Each number is 128 + 24 x the weight over its row's rms, rounded and kept within 0 to 255. Layers, rows and columns count from 0. The size above them is the row's rms in percent of the matrix's.

# layer 10 attention query, 448x224, rms 0.0595, rows 116-127, columns 96-127
size [ 75  80  78  83 104  91  84 100  88  87  95  95]
[[103 148 154 151 121 178 116 143 144 120 117 102 109 119 178 133  93 121 116 128 122 147  87 154 121 131 173 141 130 144 135 159]
 [115 151 141  80 118 132 129 144 125 120 138 146 119 139 143 121 114 149 140 119 169 123 111  78 171  97 194 123 115 123 135 132]
 [189 157 129 108 130 156 104 126 143 118 127  54 107 117 121  97 149 163  98 142 138 116 125 146 132 113 129 146 122 126  92 137]
 [116 108 152  87 142 128 137 115 140 118 121 122 118 112 127 151 134 153 117 150 114 131  92 159 110 142 113 154 144 129 141 125]
 [120 135  97 174 108 119 114 191 123 151  78 163 164 126 120 100 136 126 143 142 133  82 154 137 107 121 123 135 102 124  91 175]
 [121 163 105 157 124 124 133 127 111 161 116 113 132  96 111 112 107 152  81 100 126 109 130 137 123 155 141 118 123 144 114  94]
 [134 135 149 144 130 141 134 118 121 104 128 131  91 102 122 105 173 137 143 162  88 110 137 125 161 148  96 134 118 113  97 126]
 [113 125 155 145 157 142 123 108 174  83 123 101 169 128 106 146 127 106 105 120 140 119 110 144  96 126  80 140 124 102  95 128]
 [125 108 123 152 141 131 110 144 128  96 148 189 149  92  86 126 154 115 108 121 124 126 148 110 124 126  93 115  75 126 144 104]
 [122 118  94 128 113 124 121 125 101  97 107 101 118 172 112 121 147 134 133 116 141 105 130  91 115 145 138 139 150 118 119 130]
 [138 132 193 112 132 127 133 142 140 106  99 123 134 116 121 152 141 132 105  90 107 106 132 162 150 150 128 149 103 173  86  51]
 [151 148 110 144 129 147 123 138 142 147 177 120 140 104 145 112 129 117 109 127 148 154 122 103 140 159  74 115 119 134 107 131]]
# layer 10 attention key, 448x224, rms 0.0613, rows 116-127, columns 96-127
size [ 81  79  79  86  94  90  79  94  79  87  84  84]
[[143 141 151 138 147 152 122 100 143 141 105 130 123  85  91 119  93 160 144  96 153 139 110 157 128 139 122 104 131 189 127 103]
 [117 150 156 129 122 117 137 129 131 111  96 127 123  92 150 158 115 177 118 172 157  86 136 123 150 122 118 137 129 146 166 119]
 [119 162 132 113 124 158 126 104 150 125 146 124  99  95 133 103 106 104 131 148 135 162 122 203 114 130 138  96 136 110  78 168]
 [117 166 135 143 126 130 129 109 139 165 154 140  94 143 141 156 133 151 136 148 165 153 133 140 121 113 104 140 129 121 113 134]
 [141 104 120 112 123 131  86 174  91 169  76  98 117 141 122 106 145 117 144  84 123 134 137 128 149 140 102 120 114 151 120 127]
 [ 93 148  92 117 128 112 148 107  97 141 135 113 108 125 146 128 117 142 132 148 114 126 113 134 166 155 121  73 116 128 112 121]
 [137  80 147 149 163 146 109  99 134 176 171 135 139 104 136 132 135 155  84 143 165  98 140 115 115 125 138 123 105 119 126 111]
 [124 138 170  88 134 119 154 110 157  93 116  84 125  99 165 149 112 106 128 166 102 152 115 119  91 144 122 163 145 147 156 110]
 [117 113 161 134 143 151 134  82  84 133 147 183 114 135  89 113 140 129 136 127  99  75 129 108 116 110  80 102  90  96 123  84]
 [120  98 145 147 116 156 117  94 155 167  63  84 115 147 121 131 105 135 131 118 115  85 143 134 164 177 102 115 106 151 122  62]
 [ 98 136 150 114 150 138 163 119 163 143 168 153  85 135 157 121 139 138 117 161  99 135 118 141 102 115 117 127 120 173 102 115]
 [144 147 110 132 141 116 140 117 112 112 138 158 141 130 112 122 156 130 147 139  89 163 123 157 163 130  91 134 140 171 139 165]]
# layer 10 attention value, 448x224, rms 0.0431, rows 64-98, columns 96-127
size [ 93  93  99  89  99  92  90  93  80  88  95  89  80  89  85  95  83  94  86  95  87  90  89  87  89  86  92 106  91  92  91  84  83  96  95]
[[108 117 154  81 124 109  94 133 119 126 167 102  90 131 191 107 114 142 144 113 122 113 164 146 137  76 111 124 161 126 117 129]
 [140 108  53 134 135  95  93 122 177 149 146 122 140 136  96 196  97 134  88 157 123 126 130 159 124 151 169 162 117 145  98  90]
 [ 98 106 124 138 124 127 165 120 147 121 167 112 113 103  63 125 133 150 156 157 142  94 114 136 141 113 137 138 160  78 182 140]
 [130 134 134 114 133 105 120 172 115  83 110 116 151 128 150 145 133  90 125 108 147 103 118 149 148 134 136 155 135 110 109 118]
 [127 141 145 114 127 116 172 114  86 111 122 108  68 162 121 122 113 118 103 118 129 132 142 165 142 108 138 145 140 128 173  89]
 [148 148 101 101 125 127 166 146 131 119 149 141 150  97 145 140 147 155 151 153 115 136 101 123 116 122 125 136 137 120 124 139]
 [107 117 115 132 154 151 103 120 140 173 139 136  96 145 116 154 106 132 135 159 136 108 139 167 119  99 124 144 116 130 136 106]
 [148 163  71 122 117 149  94 141  89 123  95 143 137 100 103 121 119 104 167  93 129 130 141 136 116 141  80 132 144 151 130 165]
 [136 169 120 173 122 133  80 118 121 130 130 143  85 118 179 117 100 134 120 135 116 123 108 103 173 106 130 171 158 115 174 126]
 [ 89 139 157 142 159  99 133 155 122 178 100  85 108 133  81 133 139 135 111 122 127 146 177 157 129 113 136 136 151 153 149 120]
 [105 114 161 130 122 132 156 140 121 138 112 125 150 126 143 121 135  89 150 153 128 104 103 171 108 108  69 183 170 168 158 138]
 [137 120 102 145 118 111 135 113 164 123 101 127 113 114 100 119 118 131 147 149 149 110 183 134 104 102 113 174 137 121 140  90]
 [129 119 109 173  99 105 147 148 178 145 110 117 133 116 145  87 180 127 123 143 156  94 137 119 124  91 134 174 110 101 106 139]
 [124 113 159 130 140 133 107 150 157 113 126 120 123  87 138 127 112 128  81 105 122 151  91 117 187  85 125 170 163 106 103 121]
 [162 138 147 153 148 175 152 150 169 145 129 102  98 106 147 109 163 106 176 150 136 122 118  96  86  88 118  94 136 128 115 145]
 [108 131 113 132 142 107 130  91 115 184  75 107 136 128 116 139  87 125 155 149 130 140 131 136 159 174 155 102 132 131 126 124]
 [132 140 112 163 120 126 132  92 170 144 135 139 152 146 124 106 150 135 127 139 144 114 140  78  85 107 158 144 108 116 130 123]
 [125 129 151 109 116 145 103 139 144 130 127 149 142 125  71 118 129  95 149 125 123 114 149 113 145 135 133 123 141 165 134 163]
 [178 113  84 133 136 161 131 121 100 113 131 132  86 163  91 153 123 108 104 124 137 186  84 127 117 135 127  85 103 164 115 139]
 [140 142 118  96  97 163 160 134 136 109 157 136 135 142 153 141 131 152 108 164 134 118 119 157 125 164  85 118 153 173 105 165]
 [119 136 133 110 127 116 162  97 171 120 133 133  88 105 135 127 148 154 144 162 119 135 188 115 109 134 180 142 138 100 130 117]
 [123 150 155 176 141 133 103 116  84 133 141 103 133 136 140  97 106 166 125  93 157 103 138 114 139 171  73  90  95 116 132 117]
 [107 146  84 125 108 131 146 130 178 113 130 121 103 154 159 152 139 109 119 122 108 110 114 108 167 113 137 118 127 133 110 107]
 [148 152 140 144 137  97  97 149 111 170 138 159 143  79 123 100 166 128 163 112 129 102 120 120  88 131 111 130 111 118 139 123]
 [151 146 114 136 154 124 123  73 144 103 116 142 124 131 110 147 126 154 119 146 128 129 145 146 121 143 127 118 121 102 134 102]
 [165  87 127  97 114 102 146  92 162 135 173 164 139 131 136 145 169 160 100 115 116 105 124 102 114 166 186 163 138 128 118 144]
 [114 134 152 146 127 115 158 122  89 154 130 129 116 121 118 122 119 165 145 123 133 152 157 100 115 130 118 152 132 114 154 160]
 [157 160 116 122 166 111 145 142 143 130 114 130 108 125 163 127 114 113 148  95 138 185 132 125 140 163 139 113 116 119 146 136]
 [ 85 167 145 104 131 107 133 118 141 127 176 131 115 142 144 112 155 133 130 139  83 111 126 102 121 165 104 122 114  82 110 150]
 [ 99 123 130 131 151 139 119 160 160 133  78 115 145 114 170 123 109 127 158 122 125  96  94 138 132 132 124 131 102 120 150 116]
 [112  98 128 152 126 150 112 117 107 131  84 139 158 119 186 171 152 144 110 116 134  84 132 180 148 160 127 164 120 141 134 115]
 [132  97  99  95 144 123  81 138 110 144 104  80 138 135 133 139 156 162 131 130 125 101 140 132 110 122  95 169 147 153 107 164]
 [152 103 119 145 100 111  78 110 131  90 157 154 153 166 159 129 104 118 142 134 159 115 157 127  97 133 123  83 140 140 128 134]
 [124 122 100 136 122 109  90 132  81 142 133 120 130 145 109 114 136 151 123 101 180  85 133 107 117 164 169 127 127 153 129 139]
 [148 158 159 153 141 129  85 136 103  90 128  95 161 134  93 114 106 122 148 189 129 115 122 172 128 113 100 168 134 136 162 121]]
# layer 10 attention output (transposed), 448x224, rms 0.0513, rows 64-97, columns 96-127
size [ 84  96 102  92  98  90  95  96  90  88  91  93  81  93  92  96  86  90  87  96  91  93  93  92  99  89  98 104  93  92  98  95  91  96]
[[147 118 127 104 126 120 124 132 136 138  95 158  96 122 129 168 123 107 170 119 111  93 141 114 147 144  98 156 126 147 132 127]
 [164 118 137 151 114 102 163  91 140 132 150 128 115 125 137 165 168 178 171 150 145 123 130 123 140 155 133  99  90  86 104 175]
 [119 122 133 139 111 127 125 126 133 136 100 104 136 159 113 114 127 134 113 115 144 118 131 131 161 133 146 142 139 181 125 135]
 [134 136 111 139 113 132 133 107 145 156 133 100 103 119 132  80 106 129 115 100 117 123  98 131 155 154 151 126 174 165 137 171]
 [118  67 131 123 123 112 179 154 158 117 115  88 119  99 126 128 116 115 110 150 138 130 133 162 109 122 142  93 104 123 137 140]
 [123 141 128 140 132 112 117 159 172 178 117 108 151 114 128 117 159 120 153  99 151 123 162  86 188 108 124 111 142 105 100 158]
 [171 139 151 127 133 173 140 118 110 113  80 151 154 117 151 132 136 103 174 147 118 131 156 121 135 134 105 139  90 105  90 111]
 [140 112 109 133 131 169 127  76 140 117 126 108 132 126 164 128 114 121 140 106 131 127 108 107 181 145 164 141 132 159 138 131]
 [148  94 100 112 160 149 107  99 106 139 128 116 131 136 149 153 100 100 159  90 134 121  82 122 142 126 146 117 154 142 148  92]
 [123 149 164 118 132 183 133 123 114 137 139 125  98 157 112 118 123 154  77 156 138 105 139 101 124 146 122 132 146 163 150 120]
 [109 147 121 138 149 140 111 125 116 151 171 167 162 152 128 129 121 129 127 100 116 172 154 109 138 100 129 107 140 140 137  78]
 [150 113 147 175 143 129 127 141 145 119  92 172 121 103 121 157 162 144  92 119 137 142 127  99 156 161 122 140 169 127 114 110]
 [ 74 130  83 104 122 153 132 164  73 110 123 139 124 141 151 120 119 137  95 133  82 183 129 164 112 137 158 121 126  91 137 131]
 [120 158 146 109 153 129  91 119 113 156 137 102 101 118 110 102  97 145 122 112 105 126 117 123 142 109 147 140 162  99 128 127]
 [153 131  85 107  95 133 106 136 118 108 121 147 154 176 155 134 140  88 148 121 163  95 132 112 156 160 141 159 161 144 123 120]
 [ 93 110 139 126 163 102 169 107 134 137 101 125 125 115  84  94 176 164  77 165 157 130  99 147 126 148 139 149 106 124  94 101]
 [111 156 101 156 185 137 114 128 120 120 137  91 131 122 112 157 150 134 123 166 118 144 137 131  95 131  97  93 136 139 135 147]
 [ 94 107 160 131 102 146  78 145 124 139 119 100 123 132 160 126 138 132 125 129 125  69 105  93 113 150 128 170  96 121 139 128]
 [150 144 118  81 113  87 124 135 140 137  78 148 159 144 151 156 109 136 149 160 162 131 151 144 125 138 140 136  82 149 157 108]
 [119 119 116 118 155 106 124 149 135 125 116 154 127 149 167  81 123 113 117 125 148 159 115 108 152 113 144 133 126  79 112 137]
 [101  86 165 138 124 145 126 125 121  89 107 104 121 146 132 147 139 127 151 101 190 162 130 114 133 141  95 141 107 138 120 109]
 [142 142 103 134 126 139 127 159  94 128  89 122 122 114 133 136 136 120  79  91 108  83 118 103 140 128 150 124 177 129 133 160]
 [166 144 114 131 155 139 157 145 148 179 128 118 152 171 164  85 136 130 143 152 102 150 152 127 105 158 146 178 147  90 134 185]
 [176 130 133 122 134 118 116 131 111  93 128 145 158 102 161 199 157 132 143 168 119  81 121 127 128 123 169  75 136 145 132  93]
 [161 132 140 174 157 170 127 153 147 170 116 118 146 106 123 122 158 104 162 110  92 143  97 118 121 158 171 127 163 158 124 138]
 [115 143 117 143 128 133 137 160 119 142 119 103 138 170 130 122 121 145  96 142 121  83 130 130 131 109 139 142  96 105  87 122]
 [115 113 106 115 149 136  96 141 111 155 128  91 137 124 109 125 103 146  89 103 167 130  93 124 131 136 127 182 174 159 134 162]
 [118 110 144 124 157 132 114  95 136 124 187 116 142  94 116 144 142 114 138  94 135  76 129 118 135 108 148 137 138 145 162 136]
 [134 137 168 195 142 104 135 139  93 127 133 130 100 111 176 128 139 138 106 122  94 114 140 144 143 132 165 135 126 149 176  83]
 [132 135 105 150 102 153 120 152 147 130 126 155 149 124 128 126 156 130 118  94 138 171 156 123 123 146 141 127 126 122 113 145]
 [150 141 134 104 132 106 124 139  93 121 132 100 135 165 108 141 127 100  91 161 110 160 101 128 106 141 128 113 181 199 146 119]
 [123 157 142 163 122 144 168 112 146 150 111 114 101 130 143 100 132 122 152 165 161 165 147 111  72 114 109 132 124 131 135  80]
 [153 138 129  99  81 173 147 114  97 158 145 149 157 101 121  87 105 111 154 100 126 110 159 176 136 123  89 130 111  66 162 151]
 [193 108 163 158 136  66  98  88 119 116 107 136 134 130 134 146 156 141 116 122 116  79  96 154 136 113 119 104 143  91 129 112]]